config = dict(
    d_mlp=512,
    init='normal',
    train_tokens=320000000,
)
Each number is 128 + 24 x the weight over its row's rms, rounded and kept within 0 to 255. Layers, rows and columns count from 0. Numbers have three digits each. The size before them is the row's rms in percent of the matrix's.

# k: layer 2 attention key, 256x256, rms 0.0693, rows 142-166, columns 128-255
# q: layer 2 attention query, 256x256, rms 0.0681, rows 143-166, columns 128-255
k142 091:110102136118148131107140117149111089147164123135120097107113156119104099134122125094121102159150102124160131110128127078115129162148100087154149142119147124099099181118138124156094147152120123122086135116121130118138145119134097110134147157107099163137115111168098101137155151154130139141162128137115096151092090145163134120101163129108120144090122172128125164153106101118064117138098
q143 095:114139131158113133086086125158118114131082181075117133092131124100129144107190141129112112133106110134122170170190133147114163133166107141100159102145151152145091124129142084134119109144111163147141098117093114085150104169107154094098116117115127173131126142131140090151112144118105114100094114139126155125120126121121128136113159143109128121161123117104129107143141115134154155149091
k143 097:111136106131107105178115158115139108118168148139151144143094108091118116107148128121123118171155121153123141096141133134091165062116112100153118128147127086146092104118179139129145116164130099156133136097115113157100113122083108114102119134133169092092149106137113156114125106112157153116103153127137104150151112159152089075125114159151110114110132132117095102149117126139113105117109
q144 098:140117108124138131097143159133146137129072136162109113112130111134144139112126105125125115121136110120111135155130136146153133116173151110098188065117101124169099154121160127137153101143174121153174087105095138114149184136206135130132121136096128158089129066158150128150172141133138172119129131122099108157155145126139096151128142109127112134142134155139147077159126150139119150107121
k144 102:140157092159107158118149111161089117129148138092146137134144100123129139141156121114125153144180118108130146151143143117149149116145120128078127157107084109159135130128161105131089168107107115177162118176156085117108135130102128177152139120126154114157087149096110168102102130077163104094128128103159155135091171103140152137098116138124120116133152143153099098112112164122107167133150
q145 104:138133129170103119138137151117106157141159138135114109112109129124101111122149159148146131126099110104100151133095119093089154187106095166109165116111158116131107128137137103086128121141173155170123123101105174095127092117141122108110149126116136102101132131114144137136154133106137130099124129096073146130126130094136163128118106117130115136107167113139108192104110084153105074085112
k145 103:143151140137138082111110139127086136139136168126175159148160098112154105146141139077100110162145079125141120103155121110127117158098120123069152140157171113140123136141117109172131131098085147182131092119148096130161132141149167115081129106105103123077155138113181118137109119140157100083143136111101155123174119159137128056107120102151141127120130135094147144147119124121165115144112
q146 099:158181117123120113128110090098114103142180113133138120142125111126128092116130159178161068148145112129098160104104132181081156113105134141125154156136142197125110107152117138175116171156123089139131098120132117124128131124071141149098103146142170127085123169116141108111159078149176140169141101134127144138110120137124077135144118160138168174123128114105138151138150141114119083127124
k146 102:115144145117134157160107137120098157146142114147134121099142108130054111113137079111130134110152157141095151113130118108065126147114144102154119118151134143106115145082104109129112137089149151147166134105098135154144117160109153167121125136146132111138132132144137141139132114121090102127147136166150135101137143135160147134124126162141130129109152098104149117122104081168130145089131
q147 100:153107149135144077178125156146108170140107125117169136159135105125121132179082099120147101126118106120129105113138139163141118108131150139146167094110112088111112178073130148104133134194128140129106143133109151122126123091141137150168137125169142157174099100140158153149117128083097166115139111127131107122109141117163142144114142127190159098153126104185151089143118144134149150123134
k147 103:143151105117118155082097116146185094122177103165161156125149127106177119123147119121162133152139154129128117169162142142135120127139123153176112101089107127118155132124170135104133154140165087149114120189169095147167171117117173159124149128123152107115116122080144137154122119140127098120099077124100122098145121108098101126141123158126092167103139159131112127133115106143109098084114
q148 092:135109135133117115114112180136093141094140139131181098113135092134099121141128124128158137145180144110129115129143151131113136151073155127132138151144173116134160115098106143131126155138110154129125138111115160146106108158141089088086135131153103108125122102089122171126129160127087133159117097136117096124067151081132092164183150137119142137084147135131125153152132131106121103093108
k148 093:153107076114116121100157148169090105089134121099113102127103125142131148151116125121111131142146144119112146140164130109147126136127106126142171163155136154129149134121096103131097177122086120127135153114126096118117124092093119124079145134151133127137140058129123146115179145133159109158136128116162139145132133152098107125080085182109149146144108142137123101108153100149133150145155
q149 104:116169132119110131111134092167099142147164129104127129120103137109105131121130154109114105134139115137119170121125087148130115131092098105110145111133116157137101092138127118132121133152082139163133160108125173131130139148115099136107138130117109193123104102148127124133123106140090150123094124092165151155128086157133113082099140083141158103125131155151151131146124120118134124152088
k149 105:118092137169119142114117113146139109104188169096089150101131067116102116141208139144128104120161112168135147126115166098071148121135138131106107128143155100144114109125125116134112153109085149146131128171168113134127115095122100108118132128159153137124149109157123136094105130078134167083153105139111097125090085126163097081142157128124151128094140111125071134120129147150158117147079
q150 101:146137094142113123111078147165120105083143132149126089095102163129133085144157089150126149104137149183137165134155142136134111120167123107091109102139133132176110142124131127127127117150150135153098124124144136119116089157124115116096119107121067116050068118153098146138145083085114112135144086185127146128119108144141114140122099135141132154132127090148114145145146124164123127134080
k150 105:136098167077125116119132136114105168128123069147084109143124139110130117160136125109137125094172124117102172158148140105145141119151115129102130116168130086083106106134124098160119072120099096155151116158118116112148120154147101145106119156146136141136159093159100142119141148113164103168118125147137141162138077117134154135131145185129191108120111164141163121089124135112086134137168
q151 106:150122094129128174106159166116114136140113128120144107137164115140106120128125142184122153116133099159146124123135128134107143130117186098156128137124164098116103123137127138125130111125145138098111145129114137151128129131152127121092168131121117106118057116116181126136095093151109159152116133122091117117091117079115111146140105135104085137109094100111166154110099089102115133119122
k151 104:131130124129116140129135123167102154136106141110119119130099150139110146147096093102133127110114137156116118098110113136133116093118150168137118132138140160119127129121151131090116110116159110119120150163125155177096115111126137139123102108124148126119121140113091133087183144096125107099107155094118106126126131102143081123159106133132162131166124107123087086106162160157144140140124
q152 094:165070087125132123111120142103137122090136111177128148088150079166147105120129139126102168111124145101145106117142122155170117122119137129123111132142116087138168136148107132138138148099118077158086111117177123128105114136113110106163111154109119106109096164143150120142134114123151163147134161135156110146116093117108126146119122113135141107068150123082144117144119122109087139145144
k152 097:128163097100153100128166164129152124141173131096125110117142114137125122147120155144124112158138145136112090133177105145123117109113091123122154126098117120108154116116124116132154148120133093147139147142109174174151138131135140134155156084092127098126171141148170078102135113137117084161125112119109093108084111107143158103159122102115094111131113129152150153113146063122091136103092
q153 089:165186078144139121101071129137137127157124108062093119145092122086103101141096146076147109123126114170102150118116120129103144159122161133117164133116154152125115125112107102121101111124091145156118092182131118132126120148114156102112146151162098106107132152136109145176127144110129093137154114102126134081128128103107108105128135150192133150178146096109075140109124122113102103157139
k153 104:147118119175098138137118113123117124127102115131127138123105155125157099119128147137133132157125140111152130107125135112132159126121093099079079118107166111103137150165108123163149116150118142123146135081105148107135117106117120103066126132080098147107128124131155111163111108132148148110099116109088111165104145169145166079072118100149066136148146107101138144116138141118148115111111
q154 104:101152143109160153116129108132125137111157146144130073105147120137138093153132155115119105115119124140129136126144096143141128122146087125088127129130106115125098136108119147116129125126100129118152109147125073142164127100133100173131139142142118091183109122209083151171109144150083085148124145122136125150133184090176100128167116145133114094138089158143096096132143124123114152125129
k154 103:124081121108112124116143128101141156167116123122171108121140128129116182113131115113126157158069125094108149102104149137088133157169173154151119108114123157127093139135149149103144118097148140139096125114125120151128104106119134129128162067110135160129133154085102084136150174108175124132090172124106131131089153108090126149124110120095157136110157126096145124118124083123123104082120
q155 098:109128152116098143136146124095111121135121164151087088090136167162131162140139118060092111086121127132160125138130142110112144120099130127102107138150115188137126138164151110174110123137141152073195114078113121147128144125133111113081122125138108129134108128144191138115115061109094127155117108102122158145119129117106098112133139164160136147115131144122126099105103145096115125123111
k155 099:122137103128119080089145112181126117127199139122138096127167111115134143114165152117128108157124071168127105156170136162132158112105097152175163139113155115146133111101127109172109137100135137130080137087120110139120144125112154156155137113086142138125110124111156149130152149114140102136155106138101132179147141113132118134100108158162125112149113082072122135130140093100162158126064
q156 101:113144107119121134052180101139107119147159128132169162152134174117107162128120096153111102118084120124156138116149143129148130083140111112161120105169152120100152151129132147197159146149122130137120116098172132148099110176086113170125104127110146118119127144139136117154142092095148149137180164109151168134121144118122167147095095122104129093109103117094110156125113094133126108085136
k156 098:132143089157104091135152130131137115119147160130117122126098077153126120083182128080096103141163141125148086159110158120130124152101127094122119133098131121122106132135142147127150159134076105129159084139106130142143132067162139136102108140176130166084113131121161145105110141177139126123131133159134110081119161127107155135140158139156146099119137103154152096113139145183086157165154
q157 103:113114178159117133129145149123125159122108131154138158103123128105136125128079147132091158130052119095137110127130074123117094141091131152135100104107136108126111130148144084089128112164153178124088132114108111079110107134137109083107093140136159113151138176146055135105141139115114149118105171139123110155128121116129147133076152141166151134142129106103134098134155087117138105104088
k157 103:115126112148152150135112207135129145119182119098145155146116144103128141124097107120148104131218139176163094135165161131103109098111130117142132109102117123162104090122168140096143095154116105133134147153161133160157154111158104093141138065127120143110143114155177098141138098174108103140125116163121129149145111103157104181167143140129123147132083119155116131099129107141118144131156
q158 097:120100112094125118043110133200159102139169136168112119120123136117116103100104164112091049148173098116124146124155121151136137163119093099150106116129065144139132137125104135162142113147135123160100140131115069122132083130134133140135090111157109126145141126130139114138120112155127122128156075130165149161090123118143143095150134101118127147184116152141151135138154147143125112106136
k158 101:120135123136110122162142111136098166113129145119111133118115100129156133088145126103183156166120115109128126076103095111098133108124112137078146169162112142114094112164124103150102099163079131137122114101145106140092148134097132139076115120143138156154124110074130127142149094122146134125131106100174154086107139152107147089157145131109156137099122107101101124118141108155114153117111
q159 104:096108149100070141114148131138063160088101089111158120128122117135138139120145154166168137095145156145105146158127091110165147127136064163131135139130160119145123138116148139110128069139135058166090122129120157147120102123105162117109116124162119152150170108122137106087139080136117097084164109112063092147110140162128114106086101155116119101135114142122158119144110104133115165082132
k159 106:156114127115144115169065143079125081173145091124192125116150138110166108132118183129093116081095099133083116109123122128132130125136143104125132151134109080158163142126100137135097171118101145137169143133134142135110158073109116170137170090128101112117168091115137132133143118126151153098134131143121184137153085122183118136119130078159137135124132154126168117112156128099136099103083
q160 090:139134177166122187115088147137166135104071097172114139112102103106151127112137109144131127150126152140146171103124154074092112139127128167121146106194146128141117170132089138144118126136094083124089164105149139092122133154108115146112110131097166108168134085147120115117094130115130148115155109173107088144114081105136148114121132146137110113133158134094124125125091117149127142160112
k160 109:159138119109124137138119178094082107086111130116098150169150154151120158131169151152163110149185103138112134160160129110150168137125119150138140174175123138135119115127143117154121134127117137131128136112124155096121101119124152140152142108117131125121122111160091135111143133130137133144099122090135117158099123114092095027120097138139105097152160135114110144123084079098159125128095
q161 102:178133112161147127153117110078098148112158138099120117140125152124118095071151156112160125126106126107149152090127122090086112120146120102160167091119183141165141121150111106155121129149150142140086123147124197139162123127125125127070133129101148103114139151110092114125132146104105158127130114093130153136145087143108127104128138114094099077137124115155098147167159138106162104136163
k161 098:126141095107138079105121087112181161124115149088124153116088111147098136134154153107160099144156145178128130150127138117102152116120091118112141132158174136129159134102149119150127122142108157135190164121154160107145076132091122123123109118070106174134146137166107137143110111088118161123150122105134167168089111149079106090094141139108147111106148135088094148123151103130142120139126
q162 106:145071112129102161121125174130178095156144119151171139133137125111092144132127100108103127157136104100104139152103158146113132089155141120097130116153088094130109126125118112125115117130138118123118137104161098131095177107118104109104214072096113123089077120198122108135133078117149141128111143141129165116120136116132132112148127121137140116090156124158098096125124141140128082150170
k162 096:105132156113135146092152098140132156140167136135122105115087137147152162129160099097168083101106106121114102137158099179139181173144171115161140089107125170160105152158162173148142106097110099156121146101127140153153147142150123133158143126145161135135140161146096134154115149131120087137152125084115106122102081155160160140125118168096100093124150126152104116148112117120134150117109
q163 100:106089099122146081158100136141127144101118132149100114164145114129112094116143187119104120152120141097106127148154157105174121089148142117126140121161158115115076146115124126145139118140129123088090136146165117146132142143120141183123080155157113130100136135122115089130114137120113062144131117144142132163154163154155104103132147152157170111131111177099136147131126119096138110160161
k163 099:118118099137176152136099102121153131104152099118130136152156113153148111097130117139176123178146138150179157155154117119133152117127068185150116160122150152164137163095153101140120126150088132090159134100121155118114145123117107132106137120090105120104173157108144110132121144163131149149146130119143154126146128126108143085104122152154138086115107084160208110106113144164127133104171
q164 103:101137140146127121124116103152061113132111089086157101148123170108093118141142141167106107128133110113099153100110084152110125160133118143115153108118145142105121133124137114108139105154095126125163118093062103120114120080138136117098100135098152152092166178112165103120156133120130126126130104143111193127159128168111116122099128120122167105090131135104114083127120123109170138121092
k164 097:109103109124096127129112132128153133105159101193150129128111157137108156152163080151148120132189121078124143140127083124110134093149119112148111150119156113099111119138133134105147150104123108103071119108143129125125141159116175165113086154111129099123188120123154116101140161138141105096167127099123106133109134121093132111081142148120124147144171114100157124145104106131157128098122
q165 097:102156113090128095125120160127121153137114127138122072113125133142139100130117080143099115156117122121089102094112151130129114135115113138126108105176116164118131063148112096133107134130115072077139147099136151124067138127106110113142145174146122116123162095110163121172118123137102157123174137186202122127109120123153132107130113125106100130123142154129125102116125161143056139185168
k165 106:135110104150146144122171143134136141116124120143167152119135159109154136139112117116130143115072146108136151126162131156144128140158122127151128148138129137113132155095114125136139102096088131078167129117153115119082113101130110137183134112171137132127083121120091110151137114135138097137132108088112123107140150140091147152153191129132113163140141117151140105116134120126135156141132
q166 099:068195125134147130136153152113149081149140107139131164156118117116123117169142130122116167127126111130154118144100097163152090134118115128130122130090136117106152142137151127142136112064151078155110140124176151104091124077103139123111106097155136123127111142128153099129122128159140118122085112121135162135162139157160139166155128164129129105176115144121169121127123138125135157093117
k166 101:149127110139167113110112130090134159134145115148146126165133115181100095147166120160110146105137139116145172192117139121119090093106103125121151161118124143080130136127116163169124163138114131093161118055119135145082119144142160130094133115135133142134135137138107144071134136119130089148144154119123097087123093166156118160127151122087138156113142136114157075174112149106077113117159